config.yaml
num_hidden_layers: 17
hidden_size: 160
num_attention_heads: 5
num_key_value_heads: 5
head_dim: 32
intermediate_size: 1280
vocab_size: 980
hidden_act: "squared_relu"
norm: "layernorm"
norm_place: "pre"
norm_eps: 1e-05
positions: "rope"
rope_theta: 32400.0
rope_fraction: 0.5
qk_norm: true
attn_scale: 0.177
bias: "none"
tie_word_embeddings: false
parallel_block: false
init: "normal"
init_std_qkv: 0.0395
init_std_o: 0.0
init_std_up: 0.0395
init_std_down: 0.0
optimizer: "adamw"
learning_rate: 0.0063
lr_mult_qkv: 0.7
beta1: 0.9
beta2: 0.95
lr_head: 0.0119
warmup_steps: 485
schedule: "wsd"
decay_fraction: 0.509
decay_shape: "linear"
final_lr_fraction: 0.0
batch_tokens: 131072
max_seq_len: 2048
doc_mask: true
train_tokens: 508100000
max_steps: 3877
dataset: "wikipedia_en"
Each number is 128 + 24 x the weight over its row's rms, rounded and kept within 0 to 255. Layers, rows and columns count from 0. Numbers have three digits each. The size before them is the row's rms in percent of the matrix's.

# q: layer 7 attention query, 160x160, rms 0.164, rows 105-142, columns 0-39
# k: layer 7 attention key, 160x160, rms 0.131, rows 105-142, columns 0-39
# v: layer 7 attention value, 160x160, rms 0.107, rows 96-127, columns 0-39
# o: layer 7 attention output (transposed), 160x160, rms 0.177, rows 96-127, columns 0-39
q105 151:152153132123112107086109152133116129137160119161086148132086124171116151146160127116088154113126151181077121122119114141
k105 102:132156129125134100127124130087165100108130140110121115124110118143155160112129119147154126099130122117132074145115133077
q106 088:181119150151128119145105139126120172168137120113140157121086091120147121122125081110125151154134152156066139107131149096
k106 095:176137103126122099117116122081164112149120117140147124120129117139128095145135134169102177137131074113104140127100122100
q107 083:130110155139132112158129144141117197102134138134123151113093158142079133170154150139125123119147184159110107150123156136
k107 080:136125132113123131091118118118152150190121148125107111130127128098136122151121141136141136163144141154114140108124102146
q108 091:156116102109120141112131106132144111141112090118107067131147128112105105064102121121114154143097127072150163119135127156
k108 074:121166115135148135123112126154113079090107122099125108130103131097127137084141167147111141134102116087133126104133155103
q109 075:127141112145151138137163125107144167139143163096120175084133102118082139137115125146142118121169133164134103147144140093
k109 096:120128108141132145145121103114117134153137175082155127133112090142099124108147119102076142141143084129161103118115129142
q110 092:096103118150136128098158085130112143102146107129113121105116113112131143127099145134079104105130194141153103120170136121
k110 086:115120120160123148090116132151127075061139083144126133111135144093134137153144167143102137158043125107104151140145142127
q111 087:127118130128132151166155168152141102121102106111144104158138158147115119095114116129104123141164088097169152162090093114
k111 079:129156123102174106142096119095155149191124133115152140162141138091162087121105080120136126107185130105138111129097077119
q112 102:153139143113120138177080120124129083150121149121143170126128173117108137103188073131152136139094088084108131106128158161
k112 077:146109155125136107148140144145141130127112162105122108117124145150142114105126121110156142076149138108155125130091157111
q113 090:147132131083092102106086163098134125171109094182129119149114145125147136144128167151149150116121143158093146142099156131
k113 088:165135146099127121139151119128144172185128161129116126116118141157143153141109123111155146186126173182077125119110128119
q114 093:096143153128161138115157108145134148132121168144112135127102101130125115114146127107165116122115172150127105147133108075
k114 098:094117105157128147146129103143126121120146136164124121119109114136053153120170120144106120109118119102175115104160132134
q115 097:141104127129098098191143125147133118075113106107160129113169137140111124109099123141131127155148125140092179118101129197
k115 085:161103117082118079164123132149166162164115116119107115177094144144145137103069088109126116106125127154138167118122122121
q116 093:112119136121123166126130055131158098129149116139143086134145130131128099122138131152096132154118088061126143149137114127
k116 095:106111145089130106128080124169107145142095146124147106089137085125139116111160178140128148148120089120135133127082128125
q117 074:167116093137147159095169128092117174099177149103089126119100106133072101158085111107087104150147132161141132121139080139
k117 106:126105105175185163102124114116123133112085119104135122129099112102119135105118119142085139105101139125140108137152109125
q118 082:148116130095136173117156076108132104131110107128135099114164134084118094131110133143127112160102114089147133179129152081
k118 080:131146124120153136140134132115122091110123145104159083101170174099121106105124152158094122146144072062168115122093084123
q119 092:110122153150098097128110127122132149162140147145112110130128142130146113134119134151164178138113167137067182094128110148
k119 089:156110145126107113163147136144127202163151135129094119109114120158117132151095131117140151150112144150044131108114129110
q120 116:097150129140149164188103135139135088087131166082136183144163157120124158081139077144141116166131087077157151120098100148
k120 092:112116137110081131154153160122128136088178140165126163125138093169146120144088099141185112087161126102154145147123132122
q121 090:144126110113155123098120099113128147125115101125129111091135139130103150112108141151079154123096153106096104118170156149
k121 104:132124112133161184115139117175133067093098100105119096115106181121137142115108152150118109154104115135121112136148144093
q122 087:128111113122136096114089141120136068095131116117139129147156148106157146137101163101130143160137144142151103119119141164
k122 101:114173162106119101099115145075168124102136110128132120115169159091151136148069104143166092120128126113127127138125148112
q123 084:130106136141143116132136117143086094101133084086102088153111127122136091095124157126105097119152150098123123111183150134
k123 102:106137159132119122118103155162123108125126073112084145106137141108152143110128150115122129129086165146121148117152127162
q124 084:149129102079160119089136114103160151172115099170123103137093125138118149152129156132125101106114151150133093136160116115
k124 089:109130097149173156099163117089173095146107126121155106105143176109113149151128141180121124143129104132128071115134135107
q125 091:132114115093139131109113086133143095096132148104156106127130132155121141133154117126099100145113129096135090076159160248
k125 100:129133126105159134090122137131120080114085116108153080102125118133132094098126138166139099095132092092163141111105146134
q126 082:134160136159117127136147181136124159145123161125112155124106095132102136139136101152132118125140179159081131121152113100
k126 096:135109110134129145187157136143125139142114122141108172146086110178075143134159086148113149095125152148095123109170129086
q127 086:159153123106115106091115179113106132157149128165125114156103141142154067185116120133132102097136074110132156098129144107
k127 087:133148147147156141115116115079131134129098146132175155117151097107103132137106122126120152107119146112115111162144110116
v96 082:112126158138092144137095163119144150120107114124125171141160105085130111129098146120167131162155117129140137115112090124
o96 093:179121111137144106133118138122154166133126141143088149077072110138112141133129107111114123119113182169085127130173178119
v97 086:139130125124149069156147109140076087127122097127116151111100116104141163135124136076106124096130155117129108175137140152
o97 085:111162135178199125154126160144167115149122153148120163145171118102094134124133116133095077134126102123122133116143128158
v98 080:113149122115134196122188133117121133171142139142146086120123151209136130161153106100099115130099112113130140104127133155
o98 094:105091143108104122102115124140125093113123102107177092148143148104148119132130162156151169140142102093186147118103105138
v99 078:132125114098120135147154158123085124167156155118120112146146124188108134125147151103100158078123149121123146105135142100
o99 078:126128127137142144090103135127131113144133089145146122082085140125137158135113102134141111121112085134193152108177130136
v100 079:112132124162077148114135130148160126128129133149166111093096090098132108142150120112117133118133168108109125143112138080
o100 076:116135133093175115113086113076095075088135123109145148093135159099120113180171161160125101148134116120133114086155117195
v101 078:108112128142124154079084136131137184186130158123113085142114128161130043132121113106133107108134110112113162094121119084
o101 075:131115149064114130109117089142112134095127107123127111088089149133135175135142112146139139151070150126150118156135137138
v102 081:141119149125145139155157136158131137097113104121108132133096114119126116104139144087123121074131134090102101149149126083
o102 078:076098139097123097109112117126118130109100194145134129164153172101145161130132106122149123137104110149142162116119168125
v103 088:123131110090093161112167136129143148132165117118148129128045130140136149133067157140120165103124133146132145148108119146
o103 081:107152127204133130110163141149139093125097122149087123139150133123119152136196120131116106134131128095169134101123113148
v104 082:138101139170157125144154114167132117116121091126167131109140148105123174114126135108164173118135169114116129120134123115
o104 085:135184116128126136153107182138129170122110170106110189147151121115101119133121106137111109118148095151107091159116136132
v105 096:102090138104090158111128120135145147115125150124137111150115137113116163109123131149157065125129118126129127104133129140
o105 095:102118108125118094113163131088178130110149153159144105110095191140143149135112120133147188103154175136121146149152127119
v106 099:167131112150080111153109102132140115102116179123107133123127120103137070139130125117104139129107168154127111107135147109
o106 103:100129128106153122126101099132084113144176107137108104112180129144100128119123140146123065138125109109109121113140162166
v107 080:123148150113140124116158145120145127078135149149128119135150151136111134124162115137129149089142148114115114088154169142
o107 082:168098090107118153115104110125134097130123137079182164109133147105110121165102150128150116088093113149183099114135080132
v108 096:104127137113142163186136145147149169169097110124151144118106103111121190143097140121140167142134143093136123112123103088
o108 106:168092107151140094103161189111162122137134201135134142095121113133150145144126136163101123121114132151121146132163138142
v109 075:097108132100126124111095136123080088118150145118113107097102115094155117106131171123116147133124114127132130190125159146
o109 075:121164189128167141167123168121149139159127120151162140125110123125129157153121091124130126111179120128113117137115098130
v110 097:117141118101155158110152125133114133161142179119144146139092106122124141131139142114092122097121108107126136123124107120
o110 093:120129115172133097125143097125132081124136105173107092118136136156134153108147121139120098143122126102156154098181139139
v111 080:105136134139078144128114122133153120116081127159097111117128145110135173145148123143131099139112117126134102140103110151
o111 081:109147109135127121183121109136093129100102176133148167131149111150086095115154116136131146129140177137109116142124128118
v112 085:040125125095181086104136129107119111136135098137168144102143134106140174129140150114118165105107145120133099109143134160
o112 086:152150171157096147121139151118170109160116120143108142117131130131123177129138116118101147132153084143152127145111115113
v113 087:111123124108168150067170134098088099060133122115147152150149106123134068109139140120135133090146064096128127081114097159
o113 096:125140112169132103129151090136111117116129136114093099137098142132106139141162107139132118144121194107145136097136115099
v114 079:131084135147110093130097127134153124143116077133151144123163094109107115122103141109173163165156176151121112072105130137
o114 085:165136131110146116123119138116164162135134133098091167110115144135134109135086132114103111128108131189052111163149163108
v115 081:102106124163151084115118125128092156081095124134095125132146102132136145098115129129125125118128074154133133131116103142
o115 079:126164136161117166160169137124079144169142138116099150189130135133104121122175122129141099138163158100114099155079123140
v116 097:146139105138108134127091115095150102212126117135099147127134115160138065125147108114069143129132130168124128084122142131
o116 104:124139145098100135101120079139080126116151062124109078135142111150143128106126153115123111153103086096149136114120144128
v117 094:130146131117144120131242124118114135155134121138168143122068162178128136144136131112093132127090118114136125159096123089
o117 095:121128134172104146118121133133118096120096099151115094149134115146152173085116119139155155136109100103154162115147117069
v118 080:087131108112114100099062120117146136157136131123091142144133083136133103132128138126112117095120115161127134128113115076
o118 082:114179150147116153131167089137093140159152096175095126123129132147102160113155128120100086152109122111140140161146140152
v119 086:139133121133187095139161107142187083112110099138172123116140104121127099110114132085131108103133144129133082167145146124
o119 088:070155128164099120139104146110110102132115129112134093102153139087161173116104149118121145165139118136124142129099149133
v120 080:123126119078094147139129107118114097075106204149099151132152147097132080137114114152120081139128095152128130118134146135
o120 077:112125129130098135101110088114106133141146116094155105106139134176116140151127086134110162121172157109131115102155105154
v121 079:131122127133100131133129115098162098170116141127094116114165154060142151144138124091111113177123160140121090144105149183
o121 082:150118138093136124133109127132106132125146096130130133101158098137124100124066152125127148120141119181114123123125138095
v122 089:192132123132110117132130137095089143138150141115111122109094180097118205141104113160128162145115145127138128163140122146
o122 084:094096112183140164126138157146118077144044119150111139107110122129112082069127137069153143130171095132112121092129138120
v123 087:118141124141129142134161140132121101145132114144182128108162168127137080129129132101120123146131127103118133147122156121
o123 095:152114142092130136132101171141127179083120122090128139143105118088143159134111111148134176107130134168155117118140095096
v124 084:134129111105119130111137118122167115130143139147151129130153172147107124124128092159143103091144112116129122101188162167
o124 082:145152081174107145115110110099113156094091116131143096141113135094124132151094123074112170116113171119150112159084124084
v125 080:121131129154103111143100144115131119096114111109135151141162112118118088128092162149160134136158123131110140106124095121
o125 091:162140117129163103140112122136147156129151133145068156104092108130096137144165107124096104130126162160086126127173175124
v126 079:164142115090140111137210136103065129118144160111173117159119126191122127124113151126137074102112126130137151121136131081
o126 088:104129103191119142103132116122140138134096089153101095107099163133136179102120092118136139128150111111168156118177102096
v127 085:127130114125155130140193128125141132108121124126116188129129159109134111140137152135130108136132113110108124163127144033
o127 079:155154098178109144117112145191109127138118148126128124128132096133107169139115106120139096103104130111149165105144110117
q128 106:122143109119139135176108110106154112141080149095116133103168203101118119109121112138165108123129107140111180151126149134
k128 084:139090154142137148115100146170109152109103101147120157126086117151126141147153110101120135140107161165129108151181163159
q129 091:086122118113119110135159167135116111119089111121205132136159121112123132095123146186157110123168132092143126127141088137
k129 082:164114116124140084144141108135138070088156149141080063152139135121143127116190160099118115121129119130121133130149158120
q130 093:138145133160132124107122121118153157162088137076107106125128122105132188112178105127138144071116139128117100115164156099
k130 111:158146137098145102090120099142159107092141146201104091147081119132107120159154111132122126123104130135112181123119159135
q131 095:149131129163107125103138095126167172159104143099089101125124121109130159112168106137117150056116124138122127116154189095
k131 085:125106143112148125125132144130110123107158174154153087142118109104136135150157140151129119158118138124121126128159111154
q132 095:141123124129123131176128148138104108145139136167132191114109115153117087124122102095134091144161138137126116146098107127
k132 102:098121146170122117105145122165128134145135087107114137111094153132089140123129138132139124121141186165167127105111094147
q133 107:094119134137126166151160140134080125136128150115151148157115145150111140091122103086141106114129127087145116126095114139
k133 069:125106070132142118115145084165110118123179122137061138122135143101082144138133147119132147170125149144167152124139141151
q134 089:084129145077166101143133155152082130120092113121118124148070134109114137137136156140109137127140155141162100120139105111
k134 135:080140135110133102116144132154067096119116109087149103137132142125107104129125164139133148159126203148191100083129082152
q135 085:107130104129162145047129121126106140151173130155098075121131164131150182145139144115124136099118118127123112150153113145
k135 120:105151097172149114116154123156139130143123134121133112188146149120112137085123130070158118124091136113131099141160129116
q136 091:134148104121138102169108125093139120120142110085118144119148167141094109119123138152165116191155123119107137138139106123
k136 083:133126140113126105131147142177102115162139121178106119138106076161145114108146098131109123116127116140183180114139174136
q137 097:122089095102114153171088149141129150127149110142134163110137093146122086143075155105134111174143115131136119132127098164
k137 102:128172112120113110158138122098112108130175170133103143153149171140125140097091130153136093131162119147125161113129120154
q138 078:128085135115085159151111183157118094117094115119172141130144102136109133128101161155161115121128106120093131120118126108
k138 092:156111126120161145154137130100111125090118164095154138129142132103163117090138132122126127144161160141089090095158107146
q139 086:135132150118101166146128127153097113104113102101135147130130130126116112111106158095155136152164114099139123125104119150
k139 100:121098103121128134165120135114100093124096110061124132097180131117159108071105130116112143155167147122145100113137120149
q140 075:102144125141173085135120131111138144168158180162125142122101107151178121185128105136115112102139147161139101124104146132
k140 097:135152168150141124120139134137161155119170153167120151152075153124128158196169122150145101095147145161117168132103137119
q141 091:060160133130143143124143127118118141101142123109129070158150181119155130132122142134117150120118118118116144116092142143
k141 113:108177138172148115149139128138144160139151143167124115178123172136156159122126107134124105116114129143088140135100130114
q142 091:155132079151199129100116125118159123123132144132082146128136128111139142150124133100146171082119084108130135155153133155
k142 142:144129091163167135078108119133168133123131097115117135134132123089134149108126129107130136103111097105145103135154125113